config = dict(
    num_hidden_layers=12,
    norm='layernorm',
    positions='learned',
)
Each number is 200 + 30 x the weight over its row's rms, rounded and kept within 0 to 999. Layers, rows and columns count from 0. The size before them is the row's rms in percent of the matrix's.

# layer 9 MLP up, 1280x320, rms 0.102, rows 1156-1199, columns 160-239
099,191,208,212,177,202,153,156,183,222,227,215,200,174,125,169,217,147,191,216,200,242,193,164,181,232,194,204,240,183,241,213,178,239,187,222,227,183,198,171,245,184,188,221,140,264,192,206,173,240,243,205,189,153,143,177,226,247,197,209,144,208,176,243,202,196,176,170,203,211,163,229,248,220,195,182,185,190,198,213,225
098,222,164,173,168,232,195,197,218,246,194,224,190,200,226,220,240,219,212,165,182,162,199,182,195,175,183,231,185,197,176,195,197,185,195,216,206,203,194,229,165,212,185,258,201,127,163,171,180,128,245,215,202,195,174,206,255,174,150,216,254,191,246,195,242,203,170,226,154,200,234,167,162,203,179,213,232,207,181,231,248
102,188,203,225,245,157,189,222,159,241,217,205,262,158,218,173,196,250,213,175,229,159,188,260,277,202,213,243,211,115,235,224,206,153,225,202,178,170,155,170,213,242,204,178,204,203,126,201,220,162,249,200,206,171,143,213,214,204,151,233,199,255,167,242,209,245,211,204,143,228,263,212,219,191,207,235,210,163,248,239,267
106,243,242,240,234,253,140,194,178,179,189,155,188,236,189,152,206,204,236,213,184,174,178,204,155,234,217,170,171,236,182,180,217,166,242,221,232,197,263,202,180,268,192,218,172,151,213,173,178,258,178,188,207,198,181,199,190,197,165,175,238,207,211,241,208,200,211,174,226,221,172,204,164,192,223,184,227,218,178,209,222
098,173,190,227,139,234,179,181,206,191,189,243,233,204,174,209,168,219,165,207,231,207,175,143,149,185,237,232,156,174,229,183,185,197,227,165,202,195,247,243,208,208,187,221,218,184,214,172,200,217,195,221,197,233,163,123,195,151,205,176,195,193,217,253,163,139,227,193,172,210,242,259,183,179,184,155,191,245,218,174,206
095,255,211,175,229,196,242,198,226,203,205,155,222,236,187,186,186,199,242,224,154,194,155,189,210,236,221,193,201,220,215,191,232,142,229,249,256,253,154,203,175,150,216,241,177,186,150,181,114,226,172,184,181,190,208,192,215,206,216,229,203,191,213,285,221,194,136,230,222,198,183,217,223,228,217,193,214,155,194,167,207
100,211,195,229,176,180,205,263,180,197,212,210,180,206,161,163,226,154,231,213,198,196,188,142,226,205,215,208,195,134,185,189,185,210,185,161,190,165,209,211,166,140,154,224,162,201,205,221,154,222,238,158,207,241,155,227,182,184,286,203,205,212,231,262,150,151,202,132,149,188,209,190,198,211,176,192,276,148,174,232,181
099,188,203,187,158,228,182,199,201,202,146,165,166,218,251,194,215,213,217,195,209,204,206,228,232,202,176,127,132,223,166,210,210,198,228,232,161,230,200,215,190,193,130,193,157,218,199,130,189,188,200,171,179,209,202,235,179,159,213,148,195,179,179,243,233,202,238,243,243,166,199,232,197,207,142,219,178,213,223,175,133
103,216,234,234,214,158,283,258,166,178,177,181,197,148,237,146,223,246,209,183,249,161,206,167,204,237,169,134,186,203,155,133,127,225,250,175,187,249,233,207,196,230,178,269,172,171,193,227,195,240,169,194,172,188,218,161,206,197,199,235,152,208,184,217,255,222,216,157,185,195,219,183,176,170,204,207,237,192,230,230,234
097,255,181,216,219,158,230,207,157,204,155,230,189,187,179,235,271,246,191,200,132,169,223,157,219,187,156,228,193,239,190,219,163,193,245,194,225,207,143,194,194,203,172,264,199,185,172,168,169,168,228,199,194,191,183,191,197,173,246,190,228,207,179,140,236,177,181,235,203,213,185,243,218,180,170,197,222,208,150,192,198
098,193,215,204,145,201,162,179,211,151,153,153,204,208,181,214,224,205,219,256,180,205,148,210,207,198,151,171,236,183,187,202,186,171,171,184,184,239,215,227,168,195,185,185,199,209,240,167,206,195,226,168,197,201,207,183,172,144,230,183,212,198,160,240,232,267,215,146,169,179,213,215,150,198,157,212,235,183,217,184,233
103,164,217,151,184,235,215,168,207,165,225,189,203,174,200,188,205,201,188,211,278,241,187,224,175,203,202,180,274,201,142,153,193,151,191,199,227,196,188,182,205,196,279,196,268,208,242,163,245,160,208,208,214,205,171,195,155,185,212,151,202,189,165,185,211,201,241,152,204,229,231,187,141,217,167,169,148,191,198,162,177
101,149,185,151,183,192,177,205,187,166,200,226,223,164,218,112,227,229,248,185,197,235,212,188,224,219,184,204,227,203,199,192,270,188,192,172,211,202,218,225,201,225,198,244,189,146,272,197,165,225,199,217,207,205,180,211,222,209,198,195,172,183,233,192,212,210,225,245,241,205,232,198,158,168,213,236,163,139,146,203,237
105,169,194,232,218,212,200,205,211,179,243,190,259,209,197,252,188,249,198,238,237,230,182,240,192,192,212,176,155,186,164,223,241,164,185,204,191,181,211,237,166,195,193,199,199,268,203,160,250,218,179,174,183,121,152,193,223,207,269,183,206,251,202,185,201,188,166,228,227,263,261,163,256,213,247,227,152,188,180,142,188
099,151,201,240,197,198,222,190,155,189,195,148,262,219,252,256,169,198,163,227,196,184,243,231,203,229,200,211,207,201,229,188,152,221,133,219,184,239,218,201,223,217,212,185,167,131,218,192,191,233,177,222,179,234,209,231,188,226,203,139,212,218,178,157,192,196,211,210,157,214,233,202,219,209,205,193,195,213,248,223,194
098,220,259,191,127,225,265,169,176,176,218,175,221,139,124,221,194,179,163,229,195,148,239,216,190,202,139,230,214,176,227,223,203,239,234,200,158,203,201,211,237,246,199,202,167,161,174,186,186,202,199,206,225,200,164,217,179,188,213,172,185,269,208,211,241,182,198,185,194,164,208,237,215,182,184,190,153,167,230,186,217
096,206,208,173,199,243,244,227,166,230,202,223,180,176,187,146,186,178,226,164,202,193,214,174,172,173,213,194,189,182,253,194,221,204,124,149,242,147,183,172,244,209,251,192,128,171,224,212,186,177,169,208,183,175,188,200,199,158,160,185,159,187,185,205,229,194,192,203,192,250,135,204,204,248,213,119,157,268,198,164,232
097,163,265,200,189,191,185,224,170,211,251,238,246,186,219,176,158,231,214,214,193,157,170,186,218,246,224,213,231,184,196,254,229,191,196,213,216,259,229,240,148,211,200,179,180,209,289,222,193,179,164,206,194,185,191,227,198,211,208,187,192,120,225,155,261,255,179,185,150,200,227,234,223,237,162,224,174,187,208,193,191
100,238,202,188,221,216,178,206,159,188,219,250,236,182,177,205,221,238,210,229,201,211,164,172,189,179,277,152,219,178,216,205,156,190,223,149,255,197,219,190,176,208,187,210,195,206,193,193,208,205,209,131,179,164,232,198,160,186,237,188,185,211,200,252,194,146,213,184,146,235,190,182,203,163,196,245,235,185,147,191,232
097,211,202,145,187,166,253,195,230,179,217,182,225,189,138,219,218,213,226,185,245,224,195,184,211,233,169,194,262,138,161,167,188,177,164,117,146,198,193,204,168,254,168,195,207,169,165,243,202,195,190,148,190,215,202,172,200,177,204,147,216,216,169,175,202,231,184,208,203,189,223,232,198,183,221,158,170,182,189,209,233
101,205,243,179,165,195,196,179,182,235,178,210,140,146,189,177,219,184,206,154,236,191,195,187,215,193,254,215,174,204,187,181,191,170,213,252,260,204,222,211,168,173,210,260,216,170,210,212,214,192,267,190,156,204,203,188,225,205,191,271,181,197,219,143,222,204,170,229,194,189,216,209,229,185,206,243,220,210,178,239,203
099,224,194,180,226,233,235,203,241,144,231,232,224,141,170,208,180,247,211,241,177,168,228,189,229,240,201,213,227,251,243,178,201,221,209,229,188,157,245,224,199,249,217,240,211,218,160,191,205,255,236,159,157,208,187,177,184,136,144,236,181,199,252,256,212,199,183,238,182,219,185,181,181,216,170,197,221,205,129,225,210
098,196,269,156,206,212,218,124,188,264,226,221,198,238,200,194,228,227,202,153,236,186,223,220,173,179,210,237,219,169,219,190,181,172,182,189,207,228,161,209,228,205,215,241,190,196,174,191,171,183,234,208,228,190,271,241,214,199,193,219,165,202,184,172,221,121,211,234,228,187,217,234,186,173,258,158,205,190,198,184,189
100,201,198,176,240,198,150,172,191,181,234,222,222,219,218,167,248,226,175,215,208,186,193,207,241,205,203,177,184,232,186,205,179,151,168,240,218,151,157,222,157,214,195,203,175,200,168,167,228,155,197,232,171,165,194,174,229,182,230,198,210,279,216,151,165,204,143,140,214,211,253,158,240,215,229,159,226,255,198,190,191
093,239,151,211,188,183,163,190,217,162,209,161,231,206,160,243,192,225,220,168,291,175,187,195,126,216,194,193,231,252,147,249,197,120,146,197,217,158,184,236,208,228,167,177,222,239,192,166,215,206,200,180,222,199,256,181,201,213,155,214,177,233,206,214,142,185,207,218,138,197,183,223,223,219,169,182,193,202,205,204,185
098,217,234,203,148,226,224,199,200,239,194,157,201,171,181,136,209,195,197,236,173,191,150,226,204,150,203,239,228,251,154,175,217,180,197,199,193,198,213,168,209,227,186,185,178,191,229,181,221,141,175,201,224,200,201,168,199,148,269,261,110,202,215,188,152,233,161,240,204,205,236,148,251,138,247,151,204,191,206,250,193
099,234,215,197,171,202,243,157,164,161,202,203,187,175,223,189,214,190,225,166,182,237,196,197,221,143,185,177,195,208,191,172,208,232,233,182,174,183,211,150,171,232,257,174,165,232,173,189,217,161,211,189,147,213,194,205,165,202,134,243,165,221,174,266,179,195,174,174,199,205,208,165,259,229,199,158,174,214,201,283,211
102,182,233,225,142,233,182,152,212,214,202,189,214,249,191,199,179,202,195,223,194,127,204,177,204,169,185,247,199,219,176,205,184,198,162,173,248,222,231,194,205,206,191,264,272,161,181,219,191,240,208,226,178,201,168,205,270,165,193,210,221,287,228,236,164,205,196,220,196,206,184,173,257,162,164,176,202,205,214,161,237
103,160,199,222,194,191,259,149,186,202,201,186,244,171,231,222,192,245,179,179,208,244,209,166,202,192,229,204,221,220,205,251,169,183,206,226,249,200,169,230,275,150,231,181,267,201,172,204,190,166,199,176,149,194,199,138,146,225,180,211,153,174,187,249,216,180,191,185,176,236,188,272,200,188,238,222,181,168,203,168,243
096,202,171,141,254,183,183,185,236,177,202,204,216,199,189,180,191,176,192,241,214,221,151,214,194,176,207,215,220,207,207,231,278,206,235,188,222,213,258,185,156,185,248,216,189,247,176,160,208,184,263,197,252,210,215,171,173,222,206,219,244,217,133,194,224,213,165,178,212,230,224,201,185,193,165,190,197,189,235,183,190
098,161,212,242,188,194,233,220,229,193,186,197,251,243,207,227,148,206,164,178,166,209,192,207,163,187,229,210,197,183,235,198,175,164,236,253,155,178,231,188,172,199,209,201,142,204,196,231,215,188,201,204,232,217,193,182,195,239,211,193,245,219,196,261,219,262,185,188,182,217,199,224,198,232,228,197,188,194,230,163,194
097,86,237,276,195,179,215,230,140,225,180,189,154,178,241,211,220,201,198,187,166,240,190,208,230,222,227,188,210,177,149,230,195,212,173,205,212,231,184,249,173,188,252,220,250,206,183,175,215,199,199,197,159,242,167,216,194,197,137,167,227,161,158,252,233,209,170,211,193,191,216,181,163,210,245,142,265,215,225,151,153
098,227,212,188,228,209,190,175,166,209,189,225,209,212,216,156,188,175,199,212,211,178,207,162,209,149,139,204,215,246,170,229,234,256,163,242,164,239,210,166,224,242,183,199,171,244,176,236,197,171,250,212,137,233,225,250,238,199,260,218,167,173,180,240,241,188,190,207,180,207,227,226,182,186,180,206,201,95,171,241,208
102,200,177,163,198,223,164,221,233,228,225,244,210,180,220,162,143,167,118,230,215,261,203,211,200,195,225,207,221,227,219,161,179,89,208,228,175,155,234,232,211,201,210,203,198,260,217,231,176,246,190,184,171,204,183,218,141,176,203,228,163,225,217,173,203,229,168,229,182,210,185,199,192,208,216,255,225,218,194,218,208
093,213,220,156,198,231,160,208,187,178,181,202,171,173,170,190,203,210,164,245,213,225,172,174,201,194,213,200,241,226,258,234,203,145,204,206,181,234,156,179,216,211,156,186,224,201,171,208,173,201,243,210,190,192,224,227,145,109,189,169,239,168,227,201,166,195,254,186,221,231,185,200,189,210,254,209,237,231,204,199,214
098,187,235,236,161,175,255,188,145,243,191,235,218,209,233,212,167,214,217,207,201,190,173,145,190,205,198,202,192,181,235,283,228,166,215,164,202,240,172,214,252,186,206,206,132,208,211,239,199,198,158,187,155,184,214,236,173,179,165,161,225,194,232,195,226,225,224,238,181,213,216,191,179,226,187,198,174,214,234,174,246
100,204,230,221,209,204,189,214,182,240,166,188,230,191,266,200,183,169,155,214,251,214,171,245,234,219,190,132,208,166,183,172,229,237,189,175,199,211,178,192,181,239,237,148,211,220,194,198,199,219,185,188,211,211,220,205,228,164,218,224,205,161,147,244,217,176,219,192,139,222,192,198,217,192,231,207,212,202,219,205,205
098,268,165,189,204,166,195,130,266,170,207,207,186,171,209,227,220,220,215,197,253,162,200,230,198,201,194,235,215,123,214,232,194,221,168,206,213,168,226,215,178,222,289,205,193,197,192,221,172,197,184,224,204,177,251,169,213,193,156,203,174,233,221,214,168,199,153,234,170,162,199,196,181,187,212,235,175,195,241,141,220
091,236,206,154,171,164,208,212,205,236,240,131,181,210,212,238,141,271,220,272,149,214,200,182,181,199,216,217,225,215,225,177,153,208,226,203,192,198,206,188,206,186,192,195,232,238,187,199,188,140,170,218,185,161,148,192,216,192,176,224,197,195,206,229,234,184,214,150,195,191,181,160,153,262,155,142,224,181,134,192,160
097,226,228,186,267,178,249,245,175,191,209,173,248,238,218,183,142,222,230,175,216,258,194,264,243,164,196,189,217,175,164,244,188,207,210,215,217,200,222,224,179,182,198,195,192,243,223,209,169,193,179,232,169,190,204,213,216,230,235,138,172,166,213,205,217,189,195,236,189,210,209,218,240,206,197,213,217,157,173,155,225
100,195,108,221,177,185,202,217,205,177,212,240,208,195,270,184,186,216,228,202,236,221,249,203,206,210,214,233,260,239,210,182,190,217,237,241,157,186,225,213,234,197,175,259,214,183,205,224,206,165,225,195,185,181,227,198,140,185,181,172,193,209,209,182,244,261,185,183,234,186,212,171,228,190,280,158,249,175,270,190,164
096,205,149,195,219,202,158,153,149,204,256,224,184,214,244,189,184,212,155,134,157,213,225,171,207,230,209,160,222,248,219,199,174,179,218,164,165,218,203,257,181,246,212,165,234,196,186,141,217,239,225,192,221,155,168,226,216,212,234,204,210,214,217,251,167,224,186,217,199,243,217,174,188,202,177,154,182,207,187,236,229
102,214,216,167,251,183,180,149,214,232,239,188,206,163,221,218,197,217,164,167,217,260,237,186,182,207,202,198,247,189,232,221,198,189,158,203,192,238,200,188,187,228,285,198,217,199,202,211,145,152,238,173,181,245,196,196,219,169,181,240,168,221,198,217,202,259,186,230,231,189,258,166,178,190,166,177,198,207,188,191,275
096,187,145,193,175,195,201,208,199,273,199,206,209,170,191,164,170,213,157,191,139,189,191,207,205,185,204,230,194,210,203,197,268,230,212,187,175,249,159,261,204,239,230,174,169,233,114,208,181,209,251,183,234,209,215,281,218,190,133,184,176,164,192,202,207,183,223,191,219,254,171,204,222,263,183,154,179,262,198,173,153
# layer 9 MLP down (transposed), 1280x320, rms 0.112, rows 1156-1199, columns 160-239
098,223,260,203,199,166,229,177,216,218,220,227,220,201,181,184,214,210,199,215,229,181,200,200,181,202,248,180,245,184,189,217,146,158,165,216,186,200,166,183,190,216,176,207,198,218,171,202,240,200,184,154,221,226,211,193,259,221,211,164,187,229,188,194,191,228,193,197,163,170,225,232,142,295,208,176,225,178,217,221,196
098,248,211,281,219,207,183,148,181,174,179,179,211,208,233,188,194,186,159,223,271,204,207,223,173,191,240,151,179,199,227,180,221,184,267,217,151,188,179,196,176,175,214,210,221,195,212,214,200,213,177,175,166,188,190,190,206,192,164,216,247,216,167,169,194,201,202,186,146,188,247,225,258,252,299,238,181,195,198,241,168
106,229,220,174,258,251,172,252,199,192,201,184,187,196,217,223,210,234,113,172,244,267,152,155,226,229,178,184,188,166,150,189,196,202,231,266,190,183,149,237,175,222,201,164,217,236,145,180,157,253,232,186,186,181,161,221,209,229,205,223,163,220,193,213,212,224,220,197,248,136,213,201,190,210,235,152,149,152,185,172,181
093,158,208,191,175,171,205,230,174,215,207,223,241,166,253,205,252,307,169,195,185,151,203,173,222,198,173,239,189,170,200,200,231,235,169,205,195,256,246,252,181,192,172,195,192,247,200,209,208,153,236,226,168,186,194,241,222,204,213,139,237,155,178,197,239,201,184,223,181,208,184,195,170,134,162,199,155,220,202,223,193
095,248,181,164,157,237,175,162,196,225,236,154,176,184,172,209,255,186,189,155,205,178,180,194,169,209,188,166,173,178,249,187,171,230,153,219,157,159,213,256,257,194,235,180,150,245,219,215,239,175,201,205,232,187,174,185,220,180,166,155,234,158,204,215,192,163,216,152,265,203,198,189,226,176,197,189,183,173,228,207,249
102,165,192,202,166,217,163,203,181,208,214,295,214,176,208,230,210,168,235,244,217,181,209,246,156,184,161,216,203,247,223,170,209,207,173,237,211,193,204,164,227,227,218,188,176,160,171,177,200,209,242,219,179,134,261,194,149,217,231,256,184,185,195,173,187,196,171,177,237,166,214,190,170,177,251,238,171,173,209,177,188
096,197,196,202,223,231,213,202,251,171,143,180,225,180,201,199,197,201,185,233,230,196,195,228,195,146,172,213,159,217,194,231,171,164,223,218,191,176,177,232,149,214,185,195,239,204,190,210,163,223,221,147,246,212,186,198,191,188,185,219,201,193,228,153,175,229,193,214,197,206,176,140,182,127,203,225,237,223,213,188,233
097,217,196,220,208,165,230,187,181,152,237,141,228,237,219,191,213,179,227,191,163,234,170,175,169,188,158,228,262,183,248,198,201,155,220,142,215,213,215,183,200,235,183,156,206,151,186,196,202,200,209,204,190,180,200,198,227,181,231,155,210,248,215,241,215,168,175,228,228,187,265,258,173,243,146,199,168,185,228,258,244
104,164,187,230,210,185,176,151,164,195,135,153,203,147,192,207,185,222,208,158,255,180,177,229,237,200,221,202,259,223,220,182,243,170,206,190,219,218,210,173,241,168,203,228,184,158,187,217,201,213,226,140,199,202,181,194,178,180,170,201,205,163,172,213,217,226,246,236,201,179,210,185,167,177,175,172,189,243,154,204,202
098,252,195,171,186,156,182,231,194,163,174,184,227,194,246,190,199,199,247,245,190,206,194,233,219,163,223,225,205,189,206,160,222,221,215,226,236,263,156,221,164,195,215,146,189,164,221,152,185,188,194,173,175,215,207,208,258,181,213,215,207,205,176,207,183,176,243,211,172,207,228,213,201,246,161,230,175,229,191,170,204
097,196,215,176,130,212,232,181,207,223,243,170,211,201,228,220,185,237,219,207,164,221,152,245,159,173,184,237,195,172,195,195,189,242,163,182,220,252,206,153,178,164,214,175,189,185,202,201,224,206,199,205,165,236,173,244,160,217,155,217,280,176,249,215,245,231,232,192,213,228,194,257,273,172,161,193,103,189,185,189,188
102,180,181,187,213,236,158,159,154,192,174,209,191,201,207,180,163,166,181,215,190,220,185,199,188,211,210,196,219,163,210,117,172,192,155,222,252,206,167,194,201,231,261,151,187,201,179,243,254,223,203,193,219,197,214,232,211,285,178,231,238,191,184,184,242,202,192,237,181,200,239,233,217,266,122,189,205,193,209,191,211
099,203,212,205,249,209,265,191,210,236,207,202,241,224,176,255,208,216,170,154,222,192,203,214,169,203,236,197,208,273,202,187,186,173,229,187,179,244,228,217,190,207,244,177,231,148,202,157,192,269,132,207,198,194,217,135,161,150,152,195,236,212,173,206,189,152,257,208,175,198,212,170,206,154,166,221,174,223,207,170,189
107,184,188,187,193,147,172,224,234,241,169,204,147,186,234,169,189,185,249,151,179,145,185,215,182,194,155,213,209,179,249,156,149,199,248,195,266,186,185,270,236,219,199,212,214,170,233,184,211,204,222,138,176,247,217,178,219,192,194,211,212,216,166,192,194,218,210,207,150,219,158,248,225,218,144,182,245,202,241,187,224
091,207,186,129,202,214,170,214,212,216,179,221,199,183,202,219,172,152,229,177,234,189,201,123,232,162,150,182,188,145,182,210,220,224,240,180,179,168,215,163,159,230,157,173,144,236,230,235,187,146,199,192,247,158,223,133,248,219,176,234,181,193,269,169,214,222,210,248,210,261,211,172,209,132,213,191,180,174,197,171,235
097,189,235,177,226,196,159,180,232,174,224,188,225,250,241,234,187,139,253,216,199,195,205,244,278,187,179,225,198,207,211,201,184,163,286,249,180,199,209,186,171,152,212,194,226,165,189,230,249,255,234,251,224,204,181,156,182,215,232,199,220,220,201,164,219,231,239,199,161,186,147,250,237,153,176,170,239,202,236,180,173
100,230,191,224,203,177,229,173,187,142,216,242,195,151,195,239,201,245,157,150,172,201,284,219,236,233,180,231,213,182,247,189,221,225,252,185,171,228,185,231,222,211,180,178,229,253,162,180,215,241,217,198,169,196,223,174,212,173,273,185,201,278,221,217,221,207,177,177,165,166,170,224,177,177,221,249,195,137,184,216,162
092,225,219,184,241,221,141,230,183,224,178,171,238,206,189,207,221,202,175,195,155,228,187,160,170,218,147,210,203,177,208,166,186,217,231,146,144,124,233,182,214,182,242,247,217,207,185,216,173,212,225,168,205,211,162,229,201,214,219,174,177,243,205,216,161,214,198,217,271,169,206,162,144,140,127,192,208,238,165,207,271
097,136,222,209,184,265,213,220,187,248,130,171,214,189,193,211,198,155,213,197,199,182,197,256,166,205,204,186,223,176,256,268,147,224,235,195,198,208,184,166,230,214,148,220,151,237,187,178,192,251,174,175,206,159,212,228,142,226,201,143,198,188,218,215,156,135,210,198,245,165,212,182,238,234,249,199,197,193,200,257,180
098,200,246,209,242,235,240,190,202,222,201,194,207,174,202,170,216,181,177,177,216,161,189,231,244,195,203,184,199,251,168,199,266,221,140,234,180,201,256,203,157,213,252,158,247,216,176,141,172,195,256,206,218,258,225,228,206,244,194,206,227,229,191,198,250,176,164,179,216,200,223,204,212,138,217,272,202,181,165,204,202
095,189,269,202,219,220,224,184,121,204,243,267,205,219,216,242,178,227,246,200,197,206,200,210,177,216,233,236,220,164,123,204,173,220,151,182,193,157,244,215,206,203,208,197,197,174,236,183,233,151,226,248,153,203,247,230,243,197,235,235,162,192,178,226,183,179,181,234,177,201,200,149,229,148,163,200,182,181,157,239,253
105,163,176,205,213,192,164,188,215,196,158,187,179,237,197,224,163,197,214,130,179,219,233,154,198,211,229,217,149,185,215,188,200,152,193,175,222,183,158,194,209,158,179,242,167,168,215,229,185,237,123,210,242,155,214,159,168,229,138,163,144,215,214,187,195,214,201,194,154,181,162,137,197,182,179,221,191,182,178,160,185
096,196,148,233,168,205,176,202,174,209,197,166,173,232,266,230,248,262,184,195,234,214,196,236,258,198,184,230,200,235,222,200,208,188,181,185,150,210,220,162,226,194,176,171,201,185,211,198,165,148,217,199,156,206,194,171,163,223,186,216,168,194,191,196,137,216,203,200,199,186,218,149,183,234,121,218,164,186,222,197,169
096,200,209,188,198,154,166,201,207,194,161,169,163,180,201,191,217,195,179,234,264,196,189,208,268,203,201,215,210,196,223,161,166,214,155,183,244,199,121,222,245,189,159,207,218,185,195,165,220,211,232,205,194,184,209,190,242,188,179,204,233,204,134,171,189,178,219,258,240,194,219,159,219,82,176,173,181,266,212,209,227
100,209,218,239,180,193,208,192,203,198,219,174,158,179,165,214,261,184,209,262,222,198,220,188,181,217,184,166,176,177,188,318,185,226,226,196,241,226,203,180,226,175,224,205,283,232,220,194,214,206,160,189,195,149,200,165,208,204,145,197,167,189,196,245,177,179,243,250,207,214,226,228,205,198,212,166,207,227,186,149,159
097,178,148,178,162,217,230,206,198,191,204,174,242,221,202,218,218,193,185,183,187,187,196,160,217,202,215,189,248,165,198,198,186,163,189,212,195,214,213,218,258,187,217,197,204,149,225,215,238,285,176,228,164,205,171,239,257,175,162,237,242,160,238,190,229,207,184,153,212,225,201,191,214,87,240,231,121,229,235,149,248
105,166,200,240,199,242,159,183,217,249,152,232,216,204,218,227,195,213,245,243,220,229,213,182,195,225,217,181,212,241,197,192,195,204,183,271,212,217,184,248,217,195,162,193,182,197,221,172,199,251,180,180,200,169,235,178,188,215,159,204,216,239,191,196,185,196,174,223,180,179,197,178,205,198,134,218,201,252,184,142,198
100,189,207,171,234,222,219,172,162,196,196,183,176,199,156,122,201,232,220,168,181,228,214,205,165,190,194,207,207,271,205,218,208,192,244,202,195,206,179,222,221,168,204,189,191,247,158,188,214,203,161,137,232,222,232,249,242,211,243,205,230,169,222,199,201,220,270,174,176,196,209,255,235,243,176,213,180,187,160,170,230
101,197,183,141,163,214,153,205,200,169,258,216,237,232,253,168,194,195,224,251,236,268,176,156,188,205,151,237,159,223,160,166,192,231,224,217,172,164,177,167,169,148,196,187,194,168,152,218,194,147,227,196,223,222,180,200,196,214,162,156,204,182,224,128,213,234,218,225,252,215,243,204,174,239,145,236,187,163,216,183,184
088,213,151,191,199,203,184,186,188,165,216,242,188,191,251,208,154,234,191,179,161,206,167,243,190,224,192,186,211,185,172,160,130,174,184,187,163,208,222,221,211,180,202,203,225,177,253,201,164,137,216,185,176,230,108,154,234,230,177,185,154,205,180,184,177,215,226,213,161,136,213,154,218,216,148,191,199,197,176,226,245
099,171,252,178,203,224,221,167,178,194,204,162,178,160,223,222,228,232,226,172,196,189,215,140,194,181,283,222,176,213,186,187,195,231,149,197,209,228,273,169,234,194,217,212,193,219,244,188,225,207,177,202,216,206,213,236,219,201,229,202,202,193,219,139,208,260,194,181,198,147,267,194,232,234,155,211,260,200,164,138,243
100,177,204,218,187,190,201,219,180,188,219,197,156,221,190,207,204,189,187,217,229,203,216,177,201,157,195,201,226,219,217,222,212,208,314,221,186,191,220,193,164,214,248,181,215,194,221,254,202,217,233,211,205,193,218,248,202,117,240,193,195,151,198,206,204,191,169,195,229,236,239,181,228,210,175,194,191,200,163,212,230
088,162,245,173,219,201,256,193,164,165,238,200,233,205,185,158,227,170,228,263,219,161,228,210,198,154,146,202,248,221,207,232,202,213,157,212,233,184,210,188,222,183,199,178,229,189,235,194,159,218,197,183,240,181,232,190,199,160,163,146,197,212,176,136,196,181,219,236,185,201,200,219,185,219,141,189,198,195,173,234,233
096,166,185,200,213,172,256,215,210,225,209,204,207,141,217,168,193,226,157,222,197,174,181,185,170,196,187,200,229,185,221,167,157,259,224,144,241,188,162,180,191,210,196,230,147,212,176,151,170,195,244,228,253,181,211,193,220,191,181,210,187,152,198,282,222,195,203,223,199,237,205,216,266,235,188,223,156,182,211,218,175
097,259,147,248,208,187,152,222,181,212,218,208,253,235,189,255,195,237,176,190,227,182,153,227,213,161,256,205,195,232,219,209,193,212,219,193,229,194,170,150,200,271,200,207,204,171,250,236,221,231,171,189,228,212,147,200,214,213,180,267,224,226,203,200,255,228,221,154,171,227,263,225,217,211,242,160,217,211,224,206,207
101,143,197,171,183,245,257,160,157,185,198,144,218,207,205,175,201,197,237,227,195,181,215,207,212,166,194,166,252,173,257,211,166,210,134,233,211,195,203,208,204,199,197,244,244,179,166,235,199,197,183,236,201,214,233,163,268,187,251,230,221,211,234,253,155,177,212,201,199,177,209,183,196,220,190,212,193,197,219,240,180
098,239,194,241,167,205,240,236,131,243,230,251,190,191,174,143,214,205,173,265,218,201,204,184,178,169,206,203,195,160,180,188,246,187,185,231,187,161,186,216,218,190,161,186,176,206,259,189,211,154,220,168,236,186,202,238,218,219,184,206,199,233,208,216,176,230,198,215,203,274,240,173,223,195,186,150,178,136,184,178,169
100,198,224,238,235,199,244,183,202,154,206,168,237,157,223,179,171,248,230,157,188,194,218,243,191,181,183,226,167,157,205,303,190,210,203,208,187,176,202,210,220,243,233,175,164,230,150,250,199,245,230,200,212,188,184,195,261,170,215,231,187,218,124,194,176,203,200,167,174,163,179,191,278,244,204,235,207,239,221,178,220
109,191,226,247,165,181,206,153,189,200,213,223,225,215,217,204,225,163,159,236,154,154,216,165,188,187,233,181,178,195,168,139,233,204,198,169,211,173,175,162,205,191,185,188,153,225,194,273,137,159,195,194,179,220,160,207,212,223,137,147,212,200,172,212,180,172,194,251,171,216,238,212,205,160,260,281,170,239,216,216,197
102,178,220,195,159,161,196,120,186,233,242,182,194,156,174,216,245,232,246,220,217,152,235,153,190,189,222,222,183,143,228,206,201,197,168,193,185,251,169,181,184,213,224,216,185,186,173,212,161,198,182,224,212,156,210,152,279,156,199,222,176,173,230,170,180,207,170,163,244,200,174,211,216,185,166,212,136,269,199,207,248
090,260,228,253,158,183,264,169,194,211,185,203,211,166,185,193,188,231,185,236,203,199,169,228,207,155,202,232,230,202,220,220,211,216,249,255,181,189,157,211,237,214,223,175,165,194,224,180,125,177,220,257,188,198,169,236,161,134,213,158,200,182,203,192,190,186,229,218,202,202,209,212,183,101,211,164,181,247,187,217,191
101,252,224,238,217,252,151,187,186,207,189,186,252,238,152,197,215,242,212,121,173,210,218,204,180,192,181,241,161,205,186,195,216,189,175,183,212,185,204,177,247,192,142,168,178,227,178,241,248,173,226,215,228,156,198,237,172,199,223,212,149,176,227,287,243,209,217,167,201,166,179,219,193,241,253,234,208,185,191,201,185
095,220,247,232,251,204,232,229,211,174,231,186,187,225,230,228,156,228,228,103,175,192,164,119,180,171,211,201,182,144,224,201,163,218,168,198,202,217,208,161,195,196,165,238,233,252,173,175,236,167,193,237,246,199,214,199,176,194,216,193,207,215,249,166,221,214,264,186,126,191,249,214,187,172,211,226,225,216,267,196,174
099,232,206,222,191,241,170,191,224,191,210,147,158,231,182,221,299,215,219,193,232,185,245,193,229,185,194,178,228,208,185,181,177,160,222,268,179,209,184,164,235,190,149,188,145,162,207,172,209,224,182,219,155,172,173,183,220,251,229,256,208,195,224,237,169,179,218,199,138,159,218,203,203,236,164,154,241,177,216,214,186